config.toml
n_layer = 25
positions = "alibi"
decay_fraction = 0.563
batch_tokens = [65536, 131072, 262144]
Each number is 128 + 32 x the weight over its row's rms, rounded and kept within 0 to 255. Layers, rows and columns count from 0. Numbers have three digits each. The size before them is the row's rms in percent of the matrix's.

# layer 14 MLP up, 1024x256, rms 0.0802, rows 321-375, columns 128-255
100:091124118107074098167137094181147146130158112153137178081184128110156151062177161149111110120174128121118136120151105101112110146187155136150144102116122157137105137148106091160140167069107098131161116195148124120117142171095129104107142100128181150145132178073129121125136196134112100114043194103081121176095158128055106123119079141164073116182114093131197141113173130107153082107176
087:163088162124055151060184142128148098109129098187192099114138154117135200084160152136134111126174155126155114192119145195109151106075124135113136042171168103127041172106122129142113041141108125099129091165063182167129114135125087139213150186120126126165130118136024181124114143138104160121145107173143122108125110130136122135135147106140174096126105163097132149104122112128086161120130
098:139100096147081119131102105111187142141088138160150098143113102117142134105115052118175156066153152151119180158161162123151105047095145199103115097200068121089149142117087128162106096103072082101186171144145128094167144134125161133101066113143139104163177194134143095055152088122145113039112111185111119122116135142100170112118120151125074103127149097082144073141136122093138058132079
105:091124100130127119117072204139193162079157149122108219102129060115168093142127103147160078095141156094084147170164157091113104124174087190094150120146200114075114099153131103151193097095134124111125086153194126196088153127113199139133126121152102065097136136170137154158149127114099157145130143123079157199089069127109199160178103151067133104140140142172159167131146139142118117100180
093:105138155118149203097131164152191151108117154219116173066093130037127107101106057095095064095155170110132133152152104155114137120132173138127124150129127141142135150144144128111152170090090146142094138120153158163152115173087089151091097151115137121114119109063132168162116188111118115133099125132124152156111065128139132129118145129184175165134178138120119048135073122131209145134109
104:141095120113108202109102183152137149148096178109152120091134138139186073136134154068170118106183172128104186158126188133094147183133210138140179116134140114164123135164095148140172102106128131162103139180193142143128158101145146148148152106144125070148191130103126186140093165181110176116135144163106133173140120145155125144188137146187105131151165072114133124123145102107112125118123
089:136162103153123154107086096098160117122151110170114130115130182125123170072174140136178113122133129154127113138146121124182115120136132075149111152131090150096196195105053159127181090214080100155160175149110152186187124156160150144174122101082172121098164109148192095154127166167087105084015101178134129105103174128128132157114101074139153151173130112146138135144152106088154149114150
106:137119101144120148133153136154158143131121142152082145127124137163184074115132093142114127124168107165079185156122137099124125135134142081083168089090161145085128128125116098131159138123107099085116151160100096142115170142139187178077082066155147084070103137115157166074076095155125159125091153105164139123172166159147139113164094120076114106209119086126103124163204093076130156072059
099:118093107154165105099115100092111133126100144116130096114139122130109199076144103126113082162136146114121156091169095083156121162133153187049113125075085212100074137164077098181121160146112123134109166115115135139169138143142131179108189150105098145122159186106128153117101154089198151126143209093107119117140100140105114086097116149170148158113104079082137179118134099090124101143093
104:079121128088161135179077096120168146135159095132108125108145109143176147109150147109133082136160080182135155197176127077157123139167128102153174109132129189095172157132076073134147135106100174091145165164112146115152101118103176135111122119102109128102164169107081120070117132121127106099106164162124141179051116154145091152219125095170060111084128120128108128162136125095119049114123
106:112123119167135164104097129113145125169124111175139176189099154102167160066143161174149109056124140199124120127168103111163110122109196150126084181148136117133183187147135095113106076117114142087158078222103148134186113216118143145181185169102104090119078160145155211130117139131123111135144147163072162154083166132097154106135124147098121145062121129132125151098145039119144096106131
107:121047122095105117129115118124136133138142127079116081076116187100121151148094128156192133091094161117107155207145088207170125147141085147090099107119063127067133155168090137141121125145118050156155170114171134133128156140112164097121117164127145111127186133129158128107133120082200206060106153163150128161123106151078113121106121149210111063113175105145154158070145162110120091160098
087:119063030062120094088155086180155162120128151141062138117085085093178130155103078144110146102172157119112141123154114143112114085122102124117078116113219149142109110133129079117107171162149131134112153157100100087137171166157162153143126117115186131140148123129097082113095118107124159156121176148147136114146129146155138209197129113152118087173144087066062101127160075091135109150165
097:148090096040144153130133122161134151120135075126145136105154167131171165112182124148114148089148108125159129217111203141149108158180089217149151165116159124120122083086100111127102132162110151131158126151109189119120090136094142139194132132060066094132058136101181121136094115153211094122153190165099100123116114147137113133174126161131101199144149100125152131086151111093151157089187
097:074120093114079114098157177147103167140163165157169144090118133091170079085132136140143115084169121108128143156166118140093193138141155146077145129135165157064105167097091118095126145108157123079154117153130090128140108178096117114088136164070132140118187148097095096094119137115158148040137159145090117149110184190160143095135115101103155142166113134086149129125184138111121124135201
103:093101164030109129103082170167087165115121133176102091161151132081139147090141097078138099041150122163107140175242145168136136098164160124187093169094103130086084102141104183140157099075141107113189117146210148103133135173067141125123104159073109136135163170146103142085128131112119119077130154173115132110142189135181154137129103123108114126116166227125076182153143134132119153106130
103:116147094123117186115068124127075132106062125163110187107143130095129125144092080171161115121080156088113134136102110095159153150116134124082085123100120107108090140186121083170112207150114140148089151147108096216090182103139167179122089072127093077180156115133116102159144137097142137178079099111156125136157134163137155109167092158208103133136153115107105067082148155089122090076135
112:109110118088149179083130171173189164090086131134117122050152156143113147117181084175092153126115139142145184175168131122126141164152080091075097126125076166108097060167079112131107115151063152103134112152164121146105108194149148152195143110141129066083134110106143126095118143063125103112102133150189108125128156128175124095123140080189097124167143192121074171140064084077118141123090
104:103141104129188120092097121146114115118141082105122110070153151138142168086168134141146117093067091127074123169138116119167110120112133028102179147166067103128117114098132077133106097128140136130115145104109182116133148058119171154126090153101085080152118123085156157071109180153132140118149130135093144154122141157160164106160150115158135125149041141161091159048138124094155105138122
115:163122133109140133097131184159211120157132153156145092128115163134151095081167118143098122085172113145138156149196090140122114149147138089095136139138101148068133153129135087124165141191131095093174104177156144152170127144141157114135139155101101117155121133118128089042142107079148122078083099158093173119119137102159194110144118108098102163143090185079092075114125116112151081094105
102:059106132091134167063135173173212114099104144175110128057165169079159095095179106146102144119114078180116099163135085114126141174133145123070102117145122173180139123156150157122105154145099129090152158152147160125139179120188206127112087131197108161142122123111103149073073119123224096106141103115164140151077089155110149078180147166208117121097122158103119119125111060095152120137128
114:173126148124145151141134127186127107124088136157117137157182178172197163107130122110147126131157113149103079096150139191133149113131156159084109080112119182109133135145116107151113061122083088168199104134125179151142108125100161107165106116138181119118110152080146077127121169113155162114150149152044127132137194162208136105084143085167106153179097142088178149134151094070126133155184
104:075121113056155169114145182155148114133074133098146150093197174118178161149148142148083102090151106169152135199104114069148132140145110120096134150119136140084128135066156111140103132185085079152166148115131173093164168130128118180140099100078137088138115154111144098159091108133130141121084112113090143152055161148166066113151074040155136150134144125119113151130146128137142104107162
094:098133114154113157024074109144108117121155158148094113150090164148108151123185106149091092134113158148096143140139146169121119155115157229123109171166128108158095185121094127132116126166151150130125099153132149178190103121124151168189159138095122139156103167153125125086084174121119138100069125198090109153134103161117198056099113104134149099198099135140101101025152104120168146127125
098:124130169119134179075183101175113203113083113151108100149132143165134096052144059130142133094111115166096150173143105117112175147158164084099170104101208167071077148132157193131122121110121111134123097113128125177085228139091187207047107111150105117125154140129076127051173133104140137076048102152065140137117109152134140154151126173118114105110210135094102115140118115105172125108104
098:073128108152149153077126107116128133091110126114103122166183106095123148120132059150145145134101131113161122163184149152165130143179145126129091127104138158133101154145160150106115162099143104124127165194188088141141165118119123143128102159096151111118141146085120172116077159133154148120132122138188186172123116148123146123133134092148096143152151124131096149163091138115148113121093
097:107112119094141148134059205168107155164139114094161128135096083086187171153115128081192043091102184100118107138149129138161155137092179109173098120113125085125080110087123171146077102083101090128134155177145134151173165092119130155074118110102151114113148203107049121159136189125092152111123166146122159134126157170221124140117133111153122187122177107119136114081066128086147081149181
104:155106109091148161149157103125140093132115132121119128075192130072161159143159117101140112099119145109125086156156105145157131168104147192049129101152109148114116072076138137151165110144097103118130111164121151147199128093106094088162128154080163018099083165100151134186096199138141154105083165170104147159108117187130161118136117089154184179148092096133121150131196126147168137159119
094:135139101153176150061095075120170153114154116134156116124080146093116146092123147131188126087219112127145125176114121159150099138164108162111137076117099096133108130149134089131161116093133134088104158119134193141172175087081177169104128126151124135104104186093100122134087112096114175129159126114098142118148081131155144161057143166132157081131159152100078069089111094108127058106115
091:175083109125122093029146144104151163151113177148117188096101178098122124151155115109108079127069138187095117141137107130160136143120142142134114168192183144105164176151117175122106087147137109172159127136165135090156123120115137178155104164106107116134090135164178189054072110100175112137150177122123135153125160176116122128092127097189116120145122133149125129070127083096157063142103
099:155092050179147197119105179141093157115156132162198168121147151102139156125124081143138128082127132128113142147151130168148129124153149221108078176115123157097147157207074120162127170147048126104136130115125111155183133131147125096139188080183093115109124197149173137058115109086178126106081128168083106121131186154131098140069091118134081153144168198075148129109164112123122146074095
095:166077162128085158123107163141128119106155172157102144072159119075119137153140120126123107093137102167132109124106056142140114170126118163130119132144144117104120124178139143172146131085136115184157082094187106204089134155161094196120144183118059130121109138140088178127083134091169104093075098107154182147111146153077163162129113153135060115121145129150143131154145127139105025062135
102:176096144104108110125169081137157129146115081167076101109129127079169199148197134121107120136227125128148144125138117068130159123116189118120103136092126113082050144112116132156067126103137053113172095089149103151109188149120182159099172134137128142130125120094100118124120157117089153056139132118114142103098145136116123090148104132151115133094119128128103130159126042120143014124177
103:153128097145104146074112153175164115142124145132093165085191157136164114112144101138123128115165120125070148130125102123163178071093084187089119153154135165159072094106111127128115170161058126186147129126213052097170076111207167142122161139109100109110144103124214119133098079182176097103121125122140114152158159145208146164082091158177085167147159181119088163145158129109168101124088
096:124112118155175092049082136077167124143138170185074071156142143127100100125156085158139112126144106175139175142145130113181101107162110123141150100141156133144107132128082167165175021110144114132119106147156192167135191150150193153220131155133124082131139119132123148117072154158171126164150106145170136129128135143113159128148136132138115145146128139032096117104125098100146196043075
084:155103121128125072107092164123176096107127097096096106153112119114128130108199051113135120107115119123088089127119136134165080148098135110101194094142149162164170071084114147168108155113101138103137152105126138157110131106126147115075094129110071058098087163126169172113109102137142115112076143096087140139074108174149142127102143077111088180108188116133080120202154097117104137094134
103:141127143088077085099085115097162159125135172091153085082105145110113170114169143180172135121069109160097153172180182127205075148126148149059175062136112115114124079169078101138177091114144136133146126102128133204108121137124108135171084172145114083142090157141105137158151096142112125146113079109130143117053121148124091153131083126141119143105169176140108099066117107104112100130122
107:156153090139169138137122159127151148097118223119145148076144121139169140132176087121110141122164127144150143162147123150155226154176126077112064139128112186057044135087089095126112092109078136178140139148125163146116140097103133141154140109088175106195177116056122125117129146127102132156131083090155119128153129158148119129050101168128124144109115160141159156123081116099095122073133
104:127101116173139135112143133137217114113072144152124177135139156134117129126139093093157134117154136126165138131190029201142147146175114137174110132109138175065124194146132126149150061061072162219152135159157123172130148102157151189143113175088118136144157155138111096114130120121163126151111125175108190202142136131142132189138130110116180131099118176085171074129128161112115115090100
106:102063093153107123153089143147133154135107114111079133085171060153151147108125068124201125156102133134150159113134127143097129189181150126144064198082077189148151087142112141139131126088145117144190154132135135143125127187134143133096164124143185131111194129090108114167129156084153155114145089102129105101129109152137227160073089125135031126076183133120147150145075065103151149050154
100:095108098125136116166122120129088165106117126138121154128149134075192110128117121132187156152104119102080195129123087146180124134114094139148155065111042163154070109145138131149156090130061078156069107141123171156142131081151150123144113088069099094142115136086155143170165083166127178139054123125152164176087138164145173155139106117129109156077152076071074152140061101089086115136126
087:109108157106135128188112109148189103141159083192137107098110131145163148127162149120184108135075120115108133122106132130151142151115155157116139118144132102118076124139138094124138166115043132093117192145075111181114143175150158167158115113102154152090186191143136104115119102131082202058114139117189097154125098156124167135158144102167150112183128072124092087142124092130156064180167
101:123116116121094112122089153139122182171103123144174123147113124130158152143136094118162104099061133109084127161123135111101167121106143160097065083200090106090146168190085127133135138151120088089166154134126129210132113143122159128129131121152149085140136136114090163157104079128149126147072129205092108125121111167134111184079058137189121086115131082120089143103144096070173146101192
101:072095080165106162152132058109193085148095159139229155121167152130136132090175152056109121090151118142141166103151175110118115147168167165123169109144196125135106118125123098177156115131100098155134193179120132102139182112160167181099125169149127114119121156138095130084096078118109072101051118117171111161153092162164138139151082106128126161164107168027093156129163107089157136148089
091:136077139127163115159061149125125135145121201185111167064132166123106128154142130098195140081129144125139162215146110182125106132143116082117119184121162145139151139130133112150153051093125157082108100142197085121109120108129133169157131126073152093129138141086136133092100137080148159144073098124166100166178093146133135134091117159111141054156124182125142097126188145122080169118084
105:111137092112117175049139236145116132144124199097129097122112173099125118131110080121170124112114164128146173139105117156165161107104185127163077142116186113092155163165032184161173106153092146137143126178097162157166106118136116142116130137169139124105174183139099124041122059120126147086145111130062142144102117145155182086135137080166090157128140097135131115077095113084161132129143
097:160035109116110145109123166113160152125131177233180144152105159135142106139138124167165081068089058140167165155163100157138131204107183124117099092151138155162109076139140104142154129077149130128139087122114128125169107107130104117099213097081142168155093162094097151115115097093117143112108175142051137113106157147114130124093146128110143123166112125046123124144101120124095092109122
096:125100101189137128170100181127108147118128116164167099124132151117143130125187099136144094128145191102206156169181183073123166157129143139081106142166124137098098099087144105149116190106139132143111120150173100142104163128105167167138124108101102113103089103136127148119083133069155194133139121145114174157121128145105193067099123186205139132112154147102131081119066138124094155102138
088:135116140173089131193146178142114102133212115166192173140079165124132144088153187123093114102107145167138110161135081156122129117102128124077120152083200181158179134116130157129118103147075090169155152161103136130100182190120165148131135125068125131208151147097135155109157167103057176103130119120127143164152149151122128107127130126095144139191132129105153126182137066130116133097121
101:135134077143141105103112122162155189122129200116117140128135152090199140096147157148136112094069103108079113122137141106156116072120096087092191142118076187113151111103141104151101157111141130120134122113169086159099133106121193109163106151069152073113109112157115165119150159135176067123125105088083143192087096157125124124137116155161081113160151088135109114084068179116124058144149
104:148172090176171139072034161098212136103099158181101188094140186127140161099196150139128124049065074102122075147151109147151122110153175137143102119102114163103142163124110184159155107109073094119124106072150161167125172118118129184171198093071161101091142147132133155079127134064056152078114104147121132155068113147130130167076111081107115154160130104095067064156145076132145081138129
100:071148129136108144098140110143112178131107089100126058077174100087125162141131144154147094147132137152078139186106114099179115109119132091107138115130140112135093158162101204147129157110068056178142157160165162120137150139110116168120127198145085083116192148152077095145149111054117170123173172139124119186094154170103103127169110092150159118111099102143117188111144130100150138077122
095:134136108157144172081098148153096183112128169180083160067069120085195110154092148139143076125135125092166110136143083144106159155101102104110119138085107156158177101152169135127122165129116187152140121093191164180173190143149180106126114179138148077149092143102018131151122173116063153107147133110122207138106095140190156116093125089108141135130137211126143151143110092156153096146181
096:131156107144122145107086120127090185078091130151086176137116112139193141139149060109126124111145161126107120105119150095136124121154123147111019149109075134113098173114079093157168105081088112187139180155132078129125106109113131150071134107089166130115112153094197106150115150102144137130073105185128142122113133203145129107151151134177077160114126127140152093089152070104132010080113
098:122113176138148093104170128132190175110121107117145106164099115103098133136150133120144148121136168148129138165100116130136056139134134165106180049138143137147089095090101144127129159087125153164092104150170130176103127198126112085109079120139093129156151139143119111108167140135142152111058176152071100159138104160112150146101153144141114154170161123039098059024113086086160161140165
# layer 14 MLP down (transposed), 1024x256, rms 0.0732, rows 321-374, columns 128-255
096:065135196094113170100183105129165088147106183156116169105146142114122111131133119089080080171115160106132171099164084132147133162143140131110116107173105139164072069198120152245120111077104136131152128112143142125082168097125119146114128136173181145169106133121122150162075160148131058143156223135144147118108105037114112108064085118148091075168091123107114155116110099152118115148119
088:129139107165148107126089095129120140156100087089104137134158075130122120176088133124195136097109116115121136177169181089129088064154142123136163168132077151139129173167148131143149139061107170126154184111133102095143133164124102124149107062150150126123111198093153078150142193094225113134115150132146181164132135112119155106142158101124102090088154077083173117214121144126157133189133
090:156189095145142113126146140103212133182126100154136108095098111101088132114143127132143170103140106139115077106094108131094118095143089166163145146116129110159145060155160120061160084143185116133185149086168122111174175090065116125090139105121113136062120121153081141087163131195179107151118087111103114151195103183136168194119130083132129122182138083122098120127084127152105146146123
101:083111133141140166181121124161095127113073130115138110182167213095109103123188079100150153144189146106118122114132149137103094133137117123124142098152084144147103068129088172129120169075138120155103170137195134095155100149115161064131113143100132175123216121125085082167147211120120179202082062086154163129119194113128087116127189096097186172157094134137124103138119122113092120170150
091:155175058127084131166144090078117104153108068155175147187105090174128130122165103159153124182137145125146090118140183099166152163151103074136147124085152142126119142130098137177127130150116160140128128093090141093113116155137160148130132105149127102105144140207125083082133115194103090139124136105124139078173175082132137152144133156101076170174152149104153161128163118115075083129139
110:153132132141168138177154117130054142151117157065081147164166157184105093080148166138112161105124197173159137099143106129147142152130109127111127093133162166087167139142076176169104159116120110103188158123113135119172150118091124125090131130036129127040096089168140040089079091134117133124117122121132167118078110134099095132126123077154178096132167153097121150165102139177085152145095
085:153115067142150080138129132115072148152103089081087144105057128103048132182131129159106143141132107148090131139080161155062129150139141135083084134106161132132140118144160094076061121105196205152161095137106083130085149081105117200090142169170140113142106102134141181148100152130140139106118134078122141175149115137083171189175170112143073135190175156136161135084149132134133084166166
107:125129147113189134122180213150125114153104137080127111105098101115095174156079162178132127134110143120117167094168186089075165137104102129170123124105132144101143086093188138156139148142084083148094132126107100110095132135222157162130184122172148072174154185160152154156117136104086123123142067118195152103130210167104183088101101141133126121165091156131111145132188145106191112109142
088:163164100144144118158094140195141107171119119130132123117142090101135076176140153147095142103082107166137127147127138137130135134102127115109145167063152137148078138134126149150167144106101146168124122089156136136108193214099161128098160112105162080093126131135174100128130118123120081144082120157139120136168136000086152196163152143115177168155147192130127125094153114120122133153146
106:164122170151154160144067125137124166114125168154125104115147156143164058132183110131150129182121103096145101160174125196174111106100085095124149173114091143129099074096105125082174099146070202129102095175104154142163163173171110093110154121151118146122163147150183132165160105145135084139135107139097067160152169060165140161101102128156099139066152172153093131101125125113123123127161
102:142079151098145180132130123179129089112145120145124092106156185126131153107148157122073177145148162094120115101162175110130170154136114132075164091165124093082115149123088120076136151121117099150145100080073135132130120079132118118155098139137160126149123089049163125204175112102080128159140120120157120150133165004118153131095226153145105117126094139116119092143186147101173150080089
112:090155158110145126167137127140118110088084145190167124109150151136103131151128096111111089093157100107120151164157106143156123083159146126077114145100038086128153140095177116125184133116102088123130165100148137107182146124059128123135075151099104148118119073140136101160180125166147144049108124133138175140142094143062079179095147091125119095132086128132161163107070167152092154089129
088:154136192139091111161095110115152156160113131056136161145132100184121104093126164121159120137116137115097070207112167169161146092178105137142114155123109153066061118145080158117103113097121151124163103102156131065135119117044132125148096104129131089138186112168144159133115049147085076118116133112131103197144132132072136065110132114115133133130147137127218192161145121166093115145153
097:124128101162131139108153137163188105089164098171165106097120085059113146149107120147099171126123152118098175089167149096125151140105095166084149121150147164070106158148168163108164121135097084167118112129107153149108116127142164148073116135199104150164188071136116115139154142084108122062104110147151124097148138121088087172128115125101148123068148129133116103103126146096132116135093
088:102126105149087110135108115143150145106103161126167091076150106136034154105126143083143173122129097137117151134099129183117152129126072094093149133090194098097105176094205123101151165126136134137101145167182046166126135155130110083143186143097156133169118112129097116113121155148115179107119159078139052153160117156122101180135155084128113154113118155151145182117196158151159142110141
103:122103104106102168151102106101086141107161142172115200137079114124149149138104140109135124106158131154110098125101094095175098072124107195157128173188144103114089173114133072080112130155113063116087166097130025142118128147071094101121153167151160135137159127114050103110106162184121067155131175138116061182130130123107143091118124128128135105093077104158096130086164137119125121099090
105:151180068097165114134146166121152119124145160158089146130072110092093146117109146134151142152096131099177097150131160202108132167130136127127160095145141143167107144179150147174091167166107125118127134104155181150083124131104178114119142114092061186106106135150176135110116157099055152150098168120121071185144122137132137148086108115160122128170141128127081171187165116171204162133065
115:124097121189136142080121147180144140105145153090192095097174122121101102121067132118145143193150157141141178088192092173152140177115083137143070107121086078120078069161181117139122123127124141132128119108210103118142183148135125136166154141130165123072148128193172154177132142052126126108147152172122139104104211000149102126166175169123110143132136141106096155120124121096142106153145
110:127141143156156118198100201152132133081110141086100117097106141143173129198179111065097147189156187110143136140176170115141116082109127147075089077131097142116094088150125153171177087178153095148161095192046135082084127106104169080146075119119106105112112143177095101087130152143085129096149092145091085120143134113127167091108141076119133166107171144128123143164123119111068056130122
101:135129142150113133135146130139131122125127100158121091129147130093129114121112124091093113146152114164141146136164110129133156162175163148112159114155116122142104100118097084098166127130092124134166173148120126132084124129157121159148164148135114137079124119122119110157123138124146138099146155128047165134115116000158126138119194114132147135101102128100134121095127127144175103113125
105:169105120157127122082126087124082087084187134169127097114083140189119145155164143191163188108086196083090135141167110098151123071083094122161147133170129121114112164092153134075111114153074132146128170102099122121101148086110094108102136180160109120095075180098134095126149132144164123165132137126135125134128119045097128088110151085090092086128156105092154148104125161105105113130142
115:158120105128113126149144132193129091092170140165068133154135044115181169078099109136147045081103102153143117148162125111076164141150130082172139124165100144129116126113124115124160107223148099141155113036162147117138103165082100134148126112080142123128099104076125141171119151139126131152077173173153110117104127142050138131160140140129151127112089143069083167132157116131105112129200
110:136076127124177139100092092109119187095152138120113158115122147108119083079124144146127063096127184135144129069086092114122143127145106124180078135191146142150073158113085138074108091118139093131122162120106145115120166144116082146121145156162145086179149045137153194135097139117117081148067185152137195098088160091139086112096136127152153163121121192178112112104173115117114159139126
093:163118119133173105156103183057102152089139157123099102186159111127145160097090115091132144109125156130080108126070086096187095146139156063183081086101134123131158133215154142098102134144132123050168124117107196121104117133119122090146166124143123093175103151154135140162116136122144137139110130105115148122158123139105120196131068158035121152111143134091192157180175157146095145149153
098:146097139121139168090077087176107151181185161090053147093166159121110153147138170140105145183131054146125157116094103139068122194131156168142158130123088093125035104144116142151058208167154120135095138152121113158096055088122130121124137188146182159100143145137120158178135120154116160149128124147152153096150086143124106141131172105108082120083173108148201176131131163149108161118143
099:206134161130155103143148124157124170127130168213156129192155196118081129183103137132088202117130126171140131127114210188101129135131108154136125125115101086136163111153152137110113069110073130170075094130105136135140090117122136092133127113117097175092106114066101213134144116134137122210115118111153125133110138137112171146127145119167158077105211152063165108125140159113137137135157
099:132117098162111148161121157178134194167144126104124137083122130116091172141125130105080046122153101156152159155191002101140147133123124103164068139114109125161114146159131141082084078154140111143144178050078111115180150128120073174094116152131111079108171170147172099120086131111123133153157150085161148096138146155134128092107107186103134125130087141098120196149119147139166101093161
108:113091162129096131164076178126143126118156135126148107144115114153139128066114157090114093120119108160152136105126150111155158117159110158134118160163147133112157168104108135164074100097129130146140166123142179113108152140154170119076145115142079192187166037137121102104175097095101085106098088124158108067190166126043058098107112138126086175121137118112086100090149158159086065100167
095:155177154139147168127150153126095081139073093083159143137124153143116056179114133105142142071069113127119137136147143085141120155109114127133099138154135068118147098163116135089148079198102160114123143134164169055120086157117130115186116156131178171151162130144106197144169152092106115125091163102133186028188155136186125166090115134138086135160176138109228134186137103122104128165194
096:161150121131135097131146095071081102101150173111068090132144136119154169163150098125131177180094174123129157119134166086076083123119094096138133093121123065197148148169079142106129143129134113167147118163093151113093107137157117114168116158154124133057138082131116172086156130159129136142091098107079118163146172152104115114082156070144152164082177133122135124159100132094146155103152
110:152085196116062141120173114199148102146114155123072122127102053163108100137141097136134132131145141122146147084132133111118104101056146155132184145178130164168116122148173167165160119122121109083138117150183118105085148156070083141137138128136161093116114127087188097114167190145167128169109160158129140149152110076164161136147132120128084088151196202134085111144103062117124127103125
098:152058090136131142112124123127121111110125108116115152130152115138160100122183122126201138127074143117160125127131167129194122157063060091068123076074152123162080079126066148058176158152131138116110119160103104110202146093116170149156146125179209190120175121148146146192158159117092131190156119079125101106094200057195092148144161115094091091163080162120114117104103150141110100153097
110:129151104126117135060115093184113175090179186094093132080119135161107148071097159128139070088093112084117130109122126192148074181186124134125121148100144100150138162129140095136111057112123096127157129120168098093088144144169123091096168092138136102176144122167165132155066124108117109160149094087177133140119146195124212133130114160127111112119169107101231139147111102096150103156109
107:134138108162120150095156117127176143178140098118155091107141118140103070166094125149090177167134130155115100120117121114081063117090081164142169137162080141167059082161186112150139128128150076181160151149121176143129146172082155110086044171159174078097124090141147164139174098179092122103134135145124125118106106066106120110167127168116118151175119101158139153129216171126096153075124
100:111154118146170095137122106146093163098160130103128129132145093106087131173103154117129133049174103090107032123082084111099126135185082114193156161123105140165122129118184089135074137115103162112145103112110141086085085076132088121076132085173128143113100176127165115111129147201110102155124109118111154107055108163109118128096080107101093164142162165184171098147141175082090156164103
082:141110171098131148136120089123072132142163101169127131151088118128094147154132144129162144115063147130105182141119141142095136160086128118113103156183061146146066135115173099123123098138095142168129141125074103107119099101111111155197138118136131154178116146151157165141100130149196101180152137156202128108209097134124062152125171149119145163151146149147104147088101099130101148154150
109:107146140120126211113151112133161182057159123153075089137173175150147057152124156105077056127083136066144084107132167129084038160156177153136130153123117145153122131107154149109164070148079126134108139156119086154163108106122123141109124091156135150103124095109089139110165164143121113124108149104103118184122076084151116040041136103124118102102141136175139063153130083066153083130132
101:089127162156129112134153140104134111109112089089125167119134181099079112118139175136124134153148131100105126119155105131084150087117039146189113119076122077194178097119101130103128113120183118082127097150135124160176141071147140141123149116168114143117090137124142148092066144168109179130173117107138115117147112149129109164132172106115108068119117076174136129206094116081048057104071
105:165083175079126172163119099137062166115147149142110119078094089138126132138236185119116099097150155113056087164078127130120103083091119116113144111149081158119088060101135141037125104115126205142084133144070156126104133121116117182173105120158096183104115115160163111124122109166147098118098093158089161134179110102159143172092131169160134147117117108128115116151127137149108136112120
107:129106090184115130245101196067134101184108135129138141110150108088170105122156136143161094152133196119084133110111159120143128168127151112104100188117142112130130078145170122143102118152122087114166085048127129165125078125129206144147107139129192159110141159073134090138082086141104114151138107171163133129148138105160111115128083114081148155162079142206071096170106142140109099119117
106:107177149151070100123150149138151177120145136107081147116061117194103077099086112101107153115130148116143148125117121054158102079140067083148150143140069125193125089116131115153133197113174102085182129121107162079122145105130138157072147084101084105080175164118136112133192120157108116153153142046160117182170119199130124118098135147101156128111131195220139072092117123083122131151124
084:156099066159097041124111092145114097170079088115104179141177153161104159169122068139130079114165097161086110114041090099132093171100139157150067071150139117114191119133161154079183132150189120190145115076124180125136147113124126113118143125138132128190162056150101103146101159194151105137152099085103135144148049091117154112086129171094123129157125125178130187133133186149135106072185
104:099114045107083156135168133047137134140057170115118144225125127165193078110179147138159127134072182132126146139147139071110092134107117122097081145132099105124126126113099117118152052122159123125169153145135101155103154063104165105165131101148143103142131137139145153066143060142110079094135097175155097134083130156123121186164111121136132100103144056080093122136134087129120142117190
108:117087087142112182098087155069167143102149163119109140101150126037114151163142145117116085110084136120111103072103141128121158139139083162119157117129143137091172217158165138141086143157106082083089152100133155126159120164114182114158126171129131178044142194135118072115127115175137116094090192125146173172139153159039117123146158133143086095189172081119165172112129170136115132130191
084:110168072124113176131134107148153119117096123125111134176121178088161113180121095109128154139107151132187111097113135103132149157088069145062135111144182101157126128083125140161168171166138143145140178095172121142174150168121098117128120104146134103159080138138145103193099080125098096111125192131128125073102122000151127139167165093109086145144127054106071134107081127158149144179145
108:076134150108121095124140135098090095153138145175122104115160115060106158141128131114142138130205135134080147109083034071125121170084144144057119181151116093098096141148095139127195125150120078182137116036102103110077128091102058152125149065117120108174170176132128144081085149093133114107112173093110112121137168149174122107143109104176104135132090130117082179104133096130151140076104
083:111114167141098117130130094100114142147116125144093144112133141117107113146094139128134131134119124133130134094113112123126087138136133151143143142108103150148178100132126151142103131113162151110121135097135130114162125123131148159103140138142125180147108159121137111128082156158166131139127104103126145109132076000119134120135173142101119137092116127137103104123105124159122125150145
085:136128142140123080093129109135165157192161118133132144122143147088142099106127137162132137087112055098139123124121141186094121071084118100137137130121110158092128162105137132075136118139160118056150105102146156119153099106107132112104128057137164120129141122093150149129158120174077175186099152142103126096142129002143125145134184136164140139167092137195140136150138150179126115104125
094:084111195113103123113115154092136114088109133071099143190132119079142129138060085174135142154155129095113180087165160119131127130184127175085132123119140109143114159123135108118133107052154167098180172143170103109096168173178116188080173123193154061110126154123145069124131147115174083091105174098131139167134120203169156114126153091053133114105138178125131040163167157115148145118103
102:147127102111131094104131085129154196106104078137114103133106136176120134176079129140141161119142165122125151088116123150145046101130119110086113100132172159110137139102156123062170130131096126146133157105126163136080136173056077129068079185144129119088144107157119184107172119134119161111102160081123053154068114112087130108155112177096141093092138170116154104149127084116159195119099
106:134139151073141146133206090139136142103165088090128149135131112127141123152073119155104103176138177120104155123145134118126076155152137127113118136132181177148108138091112149106100169134151116195095179129161113139129146083121116139131145121115162121139120163063083171177142181103105145154107242086115158125079103182111087169184165143138135120115152109122136123210113045046155092135162
108:071119071094113114134119146104081155128110112158131130136189146122180130111115114115083130104125117131164136148144150094115127169123099113092094114128155056137147158136070172121174076196073090162155126143046140133077167121136171132125146167071178134169131165141155149164154122154118122094148096101142120075134193101161171098105102018098110125059188106150089141109173093090149127122188
097:122165128128113114156131066133128099113100170108134123077149160200114119176135150183113160155120080133091140138058145227151140168171150093129128076166099134124163157099146153128127117126143099116128055131113144128134081130135124122126130071098099143143183111144170101144148140167106101131125085113141156129122163163170135140136092137136108108098146086148176086110086067181092152103145
110:164117118139092179135129136078119121160105126157090098059109117105142127117108144097152136129155156145178083116083107160105177107179114119110153145172160211122107143098093138157155182129123108124163175151104114133129107105084134102127125153082108175163141119135121084156124120139102136101113063146128099182110104197104123111081114127112126080079106044114199134138103142119147086066180